From a checkpoint of a small transformer trained on Wikipedia: MLP 512 ReLU, LayerNorm before each block.
Each number is 500 + 50 x the weight over its row's rms, rounded and kept within 0 to 999. Layers, rows and columns count from 0. Numbers have three digits each. The size before them is the row's rms in percent of the matrix's.

# down: layer 6 MLP down (transposed), 512x256, rms 0.103, rows 332-356, columns 128-255
# up: layer 6 MLP up, 512x256, rms 0.116, rows 333-356, columns 128-255
down332 098:541525458614478457484468571426445547477504541534504495468486526458496474446444629495537439548432515503472525583560575461461527577535582564491511364496515454542455427502530492524430497446471507528468516454541536601565541416508428519468472453539582451512574476549533439532531519536538537437494424425484464543444462481420451456495595517558550518533482566496579459479579585425519509432543
up333 090:537590472477452537518375576504494487529493488429536491547521515493485472393491451516441453478482497552474533549537539464472569515474485545481544515525436438500547511549572527546468467433441524506538544600477469491476475475550369558507433442556379501458527506578427556528398447534547547467442560496515539461441375480571441566536556583491550558459487478434481438528475486499548440496483
down333 089:516469513458465463505451436532656505530481462495523537535481511503533418563545438502496493474359497578461519507432506521539479581433498582566511433497517473492551492404506533495578436497524464475456488439569508451564489555471455481544503414489532469560449515418490536504473517555465580526537465498515505486555426551479545482569564578477499427427429548460497518516494435485504490464540
up334 106:566358514469551468446316511489434513462479481530465530474485455418363466486532525546466471433542483472438497435569530452520448539514465499509521569457514494551528512635544524575511424471579490446418488555521489539544463552412600514459501493471560503467472457530505504455506552499514488463594516459525535426519428467457507393538520427521445519511421415506557496507476533554504399464559
down334 105:519430444518497532535448477510518560523559462492452514611436543462516543522476460520462453421471525595514442445532483549434497509525548508485483444477520369481442469435594348611531516502484479467428539501480549509422485556488566587462513498437541393435499445387502473433486519503465503505470516544436563481522544478501527465532513541488505403475523380522403543600495531480470531494462
up335 109:548548389456436483484579464518509529510458470500488449523447531439520520538490490561521578478470521500496509468474393524479545505545547570493344426424505411461565555626479450500538564511425492530485544509526599492586492490503486474480577528461419532494518523545466555428547515397546546486453458518505557444467438456509476393474494451458526433578528487433491528443514548512536491419569
down335 118:413515423490441556478543448467369474438482403487509547492619539483484487536479568633502507399530480517523532434452559501495469487589508511503373476523500450503483583472434469518472490496516459468463428561413498492567614564541571550513343569503495516418524534393518505506470621424496471452435565541403516518462549449482474585529424478480534540448570521482498392486531548496510442580439
up336 098:494512476435574615432530499496437526456323551464542497524460550539504497506504551587483536494596429481567554531534575534445605500411491378575503450549505416547447540495485501488434522579400565549521432461479536508513529457533515392464526559522446507496480464522452502475497496392479487485410585521460465426526422452525489541586463589517498509505588447518450542577537517530490559511487
down336 083:451525476513570519504603537546438449539484563455463487489577519446525546418434435451521401570526451569549434503512556577609583485562630565498541567522561548482612483485502556587506495474505521360556455588527433501470430530501454461482530433475547442559482436460544525417419484505480522537393431475518523491555588538518541501544520411480602534516454525540386551510479549493556548510507
up337 070:471497375443458474535500505541521450561437554498495438381509390437434555427530502470476598423569513604499455428532454509436435451409501527548568508598575530458471446518553470459438506514557533422512532453588480474419535491521533418534523458539507505524478535467571527461481560536471543420488534421509475485509453466526427426455469495437466522500393476493498428528529429499617515496502
down337 094:481598458548553527387534444484459516445443445454488437481491567561539440557484565427493554528461481502488572556578512506478507516501545496511518474447507489524537490444608487551555455472519525534482490458586488566493410521489571504424408545493469537441481505507478482533420608469382514543529502494527561503517544457526511509497485509543558504515568523599525518542530542442469559415539
up338 099:545520494536513484557498558453515512495506551465542477450444489487530478584525493425546505557522534537445405468430505474485431338440551646561530481493436575439508503536556444437439382482424450486541533549440487589514469582555529491434504511493468510553410485582559485546449535580470391480426577523449508473604510467452521544474518584535517496482527483489482387518493376497429569519462
down338 099:560516475484491430517466481461440536509520495555452485614432499486456539513462606532424501528530489504538436518420500581476603444519506463484535442452509455459509523550557435424504632511547558452475424513450472632480493481493453585527406518471394548516485525518439472557476451399475472571440534511544529566473567534452523479453480467532587453471565476541561464564525558510354487555535
up339 104:505480491524527530400407489551517538525469460422485406555572449520495497458535570498596543515454513497506454443533526504476474414494426416481434518578510517525530509418450540540459561454515563441538533440657477542451505437426602420505490471487495548592497468510435518481491439488489485540454485570460522493569435432455539518498458445429504396450544547459604432566460532484536538468482
down339 096:483532416529491537567599480482506505532432582457468538468596419472532507447506563423503525471500512489400528513445604547565535485460533438540469512472484490531543494529484527519609472539501497543448432508580420477469534503547433496578404572517607460467493549555532560483502460454578478564578479592379509502577513498497511451470421542545441534564543565431617478553571562478505451557452
up340 089:566521541626514476497512517474542417531562534495505581534518513421491555544530481443525431502509462668575500465436565485480469358452487487504434496501517535448543566529447521467459444500468475459487490531542481478520497504518543525395508503517572566460518485530492550468622556518468590450569501461445519543544469595467472462509459506459506483424506467456555416512436474536445623501560
down340 090:526437466594446489459475469462559514533535502526546566530491512481543512543511541501549528596455482603557509460543446477462555533530392524502395412461468441459616484510512552552469492483498484634434443551512429512535352582490541458522548509404529478540495546520462527550505533439544528665604510521567460508547448543564573444502535572529617503479539563412496513529529478503416522478474
up341 096:468489461562518553450492506522522494580502417454512483524492540536560564490506497533547417465540555435437514537552513456415507510495547518541364607568488598530583480444411568484493487531601541554464470492531523530349622499511436497502541448528469476515582480556479624406560403547493401539558506514527516585490471445425436486534420433534505524507466554555452512530475489491461550449432
down341 100:469511447371524660472477508530506491512600495538475479522558437461584532568506555500497541413520393485456503511492516571471491486522582510446571503541439544476540519424481453514629522476398592497475472532557524502463520485475465585460551466542531475507531564584394477503496426520525500579630473526465428460495450605497539579569437448430510633542597591474590541462561508474516536489524
up342 130:391574497538603489472504548517583533449423462411422528530516551578461514395598554524500409564467593427444482521521451433537512474514453474459565537473468533510578528472542541606453565476538484489569468524491586488458533462495574515416452464587493504524481603415495442451420544412509519458495536484491447431454502542418480441544524420455406521381542541544488471465576441516455502547498
down342 125:497553524460574487544551519633518494546509515554441494411462473463539531464576508494432501441476517592548524585545459492476466511439488469471530476572462484494509535439502603528469482524524452462521602521472471424563560547537500456474598550434548516521523528486450475462586512496518445438560375544498498454485484604401437548489535547533481467450463496457515480484612491536543537547438
up343 095:623429488479561458512399494524483515515477557572556455517498501514508507509562549527361566559499504432514552519542474463453483563497423487426495437671464510535455530473445541539476545445511484528477437522442446537469508487511491526531537433473505476578533439407503566442471573560400546546424598425591558476576453481468506420474449500527539463469496491399546472551463486501504460560579
down343 090:530500440429532439498455562506579572496466449489577506587432539532608505408452516420479452471454483587499489512543558513538508571483513575544544555516502530531566508464468546526576521470529514485479514415535465473579481431529408470545545496511465527568518512453510569470456467579449547527543545493558478413583582469450501514516590642465545614488481510437522478457553629426509456544538
up344 100:471511417547586501546570442541490618393490566534474532496508509460460551509460499541458421565609512465520428433514546483345514568486488413427474543445603520499550424491569494481500544538470481493421436484511529484489506520557483427438491549438453464559560613460471430518447524576591486536536482560479509456554488481451474513546477517523318535490544508556484474540500441597426546515458
down344 098:455547494533522575489490485493498471590493527384617578586467526562440566429484519518531592435426566455542457574530574496580564546520563446536470444530561535470475507492545491495514533442410506444637548467607422503421518553525458552456496593589513520525512490430470490442492516462577558432406416435458382389529486505504490511492554516448375474473548514494450547557450578540495515539564
up345 098:473554442466597525520487497499502342418456528428462570493539547546473502542578477508439471568610516463436586480497573499555488488518432427556455475389546458519498527494543439443467465444451455475447522483476526444496477514540464421540492478594397454539540558407489482527524530493407519458420509534517547461562569598560483423486464519582498446513509442459457482521502445491477524455464
down345 088:593481468476494498584466524520424525568521488484537563515507474441418552520510525584543512569418513461472515467463542418463524503438473561489617558533472595499546429479487539523495519562477418443432529521546498476392499492561457473467535515486560599453470516436470442489471561600523507501473556501501512499508458498467534535503570385521526543478602567332461560433402486541454524541537
up346 109:471552455528575622439472458557467456434386501476520448557482461590578486476603509593418478484482550457535482514462496441459449490412472555574415527561506441535553505491501569432469566430476509516483456423443558474477571550504559519445457431495455513460566515499494487511429469471475466577425520524514473470514485564469555532519407501483556445529548553539453492527589475468475694577524
down346 099:567478461532486545545515607488587534453599516509474505489496490469540517406515529536428512471386416469472509483545540621453508516476519446511519508438431473572513487540507517534444462501447423507487500532446560492476555473530572420517474496522494459449481530511474491591563509534410514507500453560498487455538453499489462521610504426492500471522488475447599476522606553492472540598523
up347 106:482500457500516478482456611566509536390418420505457528460565500492485499501517417576514507388467551462563529488470523465507608437526579533569495337439519457434487560474465505521546517531447496576426470488493452444447566388517468433490475526481492581636513396504482537488521534528529440518527471495509507568570459483601506469550486581533495510503504477513509548500494502439515467519466
down347 107:576493489455585503564489518476495431543544508617438519541449453392453504431464438456433394519485522595433491503473558482533410450469458576489584519459530560448479461497508638527524574460576439449481476598515520480435432484514482589492474483461485520539474574592556461530533417535524536475526497573481552523542490527539556413446550468508551541513528530541481496367498500419482612481505
up348 103:479479462518502493502525419584464535505494531478526469460495496472496547446451548512503520564411488542516532429560526509489464459498622534480451556566609483538443522546441596514518522627451577581488524567484587517575477520544587420506532399486541526588570500452446579447454522504480504555470403457493462458470447550433553497577486451518467539454500577499467538509549495539550536572487
down348 109:483530602479433393539551486438465493629536427435558552393487538550502404531522659602469445473518417506438475508497403448544475609467450528540416416434445545515494544564581470465508394431508647503457421449544543535557515565551427472514445467531497515472582476555538569564504466561502518450491583511434479430489557468484524444488486389460539517541502521486510531495531442450615579527489
up349 095:581575541535485491471490523588557545436500511440481495500523453488474479509342517479533494426540603521490497574514535428481474511479488437532478435482442600549605451485508518481461521515384537559445562581519502586502530561463538514603481440509442485397387409477443541523563552524469468441445505497486595477535469449465683487504495502563442450372482449513542556534569531482526568515488
down349 092:526529433531461494480481537508555460542514499555511474519476459383505530515471523478519526365403529535588438473452518537475378476524597604469511507500533452469504519436504615604591448407463527581481523556521502513514532420514458549532422472580510449616420502496491508541510537531598517446554478510499467518461534524513472480460523553482440408457492461484589515509519436482466406516587
up350 089:602540566545445462533390424496596554516556575410474452541518402587464554437556489461496545436445464548485548446584574429484504455487567591510480506474501553516560563465485556529387558436504545520441449493483497531477516433579395454546530437511382578541542507590524420475488411492479513542466493469443500495474400537509581507557446464530438421449441583490499512542435486467479623499418
down350 079:498470492478474563613463478491500445599522526507423449546378469475546550561482445481579488443479507487614501552474554516484524523497533547524532457429453621457584382545525414473598368518540479557499445460535453510503521608534398538479551527535604460532440436463500581440508503569561516512511529503484458514535419432524524619448500497451445534460500474470450512498482486490480394381485
up351 107:580492438426416503442516603571479470467462421550541439565467564384454488454477506454494465585512551617427529565520499618469511485565542477432503449490587500506443463454514442510525543578480555464567462470547589485537599505418466553536473413466388544550599490456498486518498571448461503503449495521600509441488555554454566535518540469500464497391539492489533473526467536459501440459474
down351 104:474475498462540517491573502479399535554505575529361518510431447512517450587523525491442370502547487550570551534470520468463483526519528483464531544485548478459531419589466493559619460517613500381458477510533489588499448497553654496456510398517478482449480513465485569388539494520558548403410595523633492532583550525477499360502493483438445471410486480457542460471539533547518559555408
up352 110:507482440484488587403475494508468552492484484542512483542561420568518604459503598556403458463517489498450564465568428539566414520465523546460457463465487472414554515516419512454449549509452557517448557464470552545525633457457521444467521432530562495615462387500468503508494462492499524597492431480497505428467519516635461453583508514490463525424497520594374503499456504441520506578476
down352 118:535472437515467564436517508457523596551601525497512461529493501550464573532586478501494442479574663468467422577593459460499416497492535525454450462402500530516478554472505470529504506550517563550427482390437474504538502510507372514520461542491629437590491397430512468414582504514516475495540464478544421482448518430489485495504520423529440459551548488541381477456519483516509535531477
up353 093:569425529491579534498469519532474478517474463496495418493560450475478544454496508470497415535463468430483570559580552623427492453474479565495476569437443492527482556506495520488494566598532521455508390544543523514513588499367503514541562463536519480529465580511479509395499492551479422447558437452554506548497500449470574474407408541435508565503481524291456502599512582560568534495531
down353 080:482390523510484454512472600481558490499545477530600393458522497443495461513509450429522571444416399496533502537442530474552560487504376473550482474457546472485447546403547518474527500409509418521492569536522474499419413383542429466443364523444636519433495492651542444460400496472515562422449527550455547558475509456577423481438503510530479485541483557578524445488553435513434473471516
up354 118:538503500507568501477496431482495489536466413554502450495453603557493499547528558489541422613565471517463528439451541445345478514547432412472546542469518535575444431622539474491542439457483532551582464539455483521385477522474456537544416549488437510477497499502542561428549456510642505490513439562601473427553486548464447487550462510514546564527451390532480558485435494488498555521505
down354 120:495527505482538526553429402403478585448577497494571448470571557465562524500477532536553466445516471509505427486451435471432484546403528348571579555465567507505520478549481480478484458608481586504507535572596504560463484475450524541537506536497457555539547476497515564554492445477553441412497568500511488445537515584454514436565480598549424553443487490489452580575484475530464465503529
up355 086:481543559465520480491473449497475522510525460457507533491552458444529418517470438521480518487525506605480478494481509534496430588494447467460401476474475499559449363544464469434517442488471535543370476606461467380489422512445431446550520531538512541524601542427542540454471497513530487469480487389569381443447508528534592558454484435523465397416582484606567532548493474498536478437504
down355 083:538529564584517512443521471479401612524559447520410426514474476476519482521605445525527536419449454531471451469531499474487567583528488538397535531577507391529509433495490496572516501536511498577392514508477508542464467500559503541473493538578567587518461533504538488481436549465544511399555516552594533491521510438505539540498469497458528481531498531456425461518457481497609515481529
up356 098:510449535444498477490390499572574480468496504476510447529508415436479545522487512516449529510525472529488486500432381444569546477478490499554506499529505469512457437522477527539541554480474479427482623569453544521487548578563598486487484434567570526549469438527519552515503479455455514420480437513544528584450456491385532492497447494416601470464339411500381556508586480574441477478478
down356 096:590469521504453493376455535474550514536500514462510458499491444476618458454503449470481444486426520485595526576512517551595431467548388515529507475492498493446480541505539506510573560417514483562475605482542447438526447439441583467480569491475411517455456398542554560535453476427501439463471540519550519476474523536459485380422476466483521536466549454495495447528614445517463522458466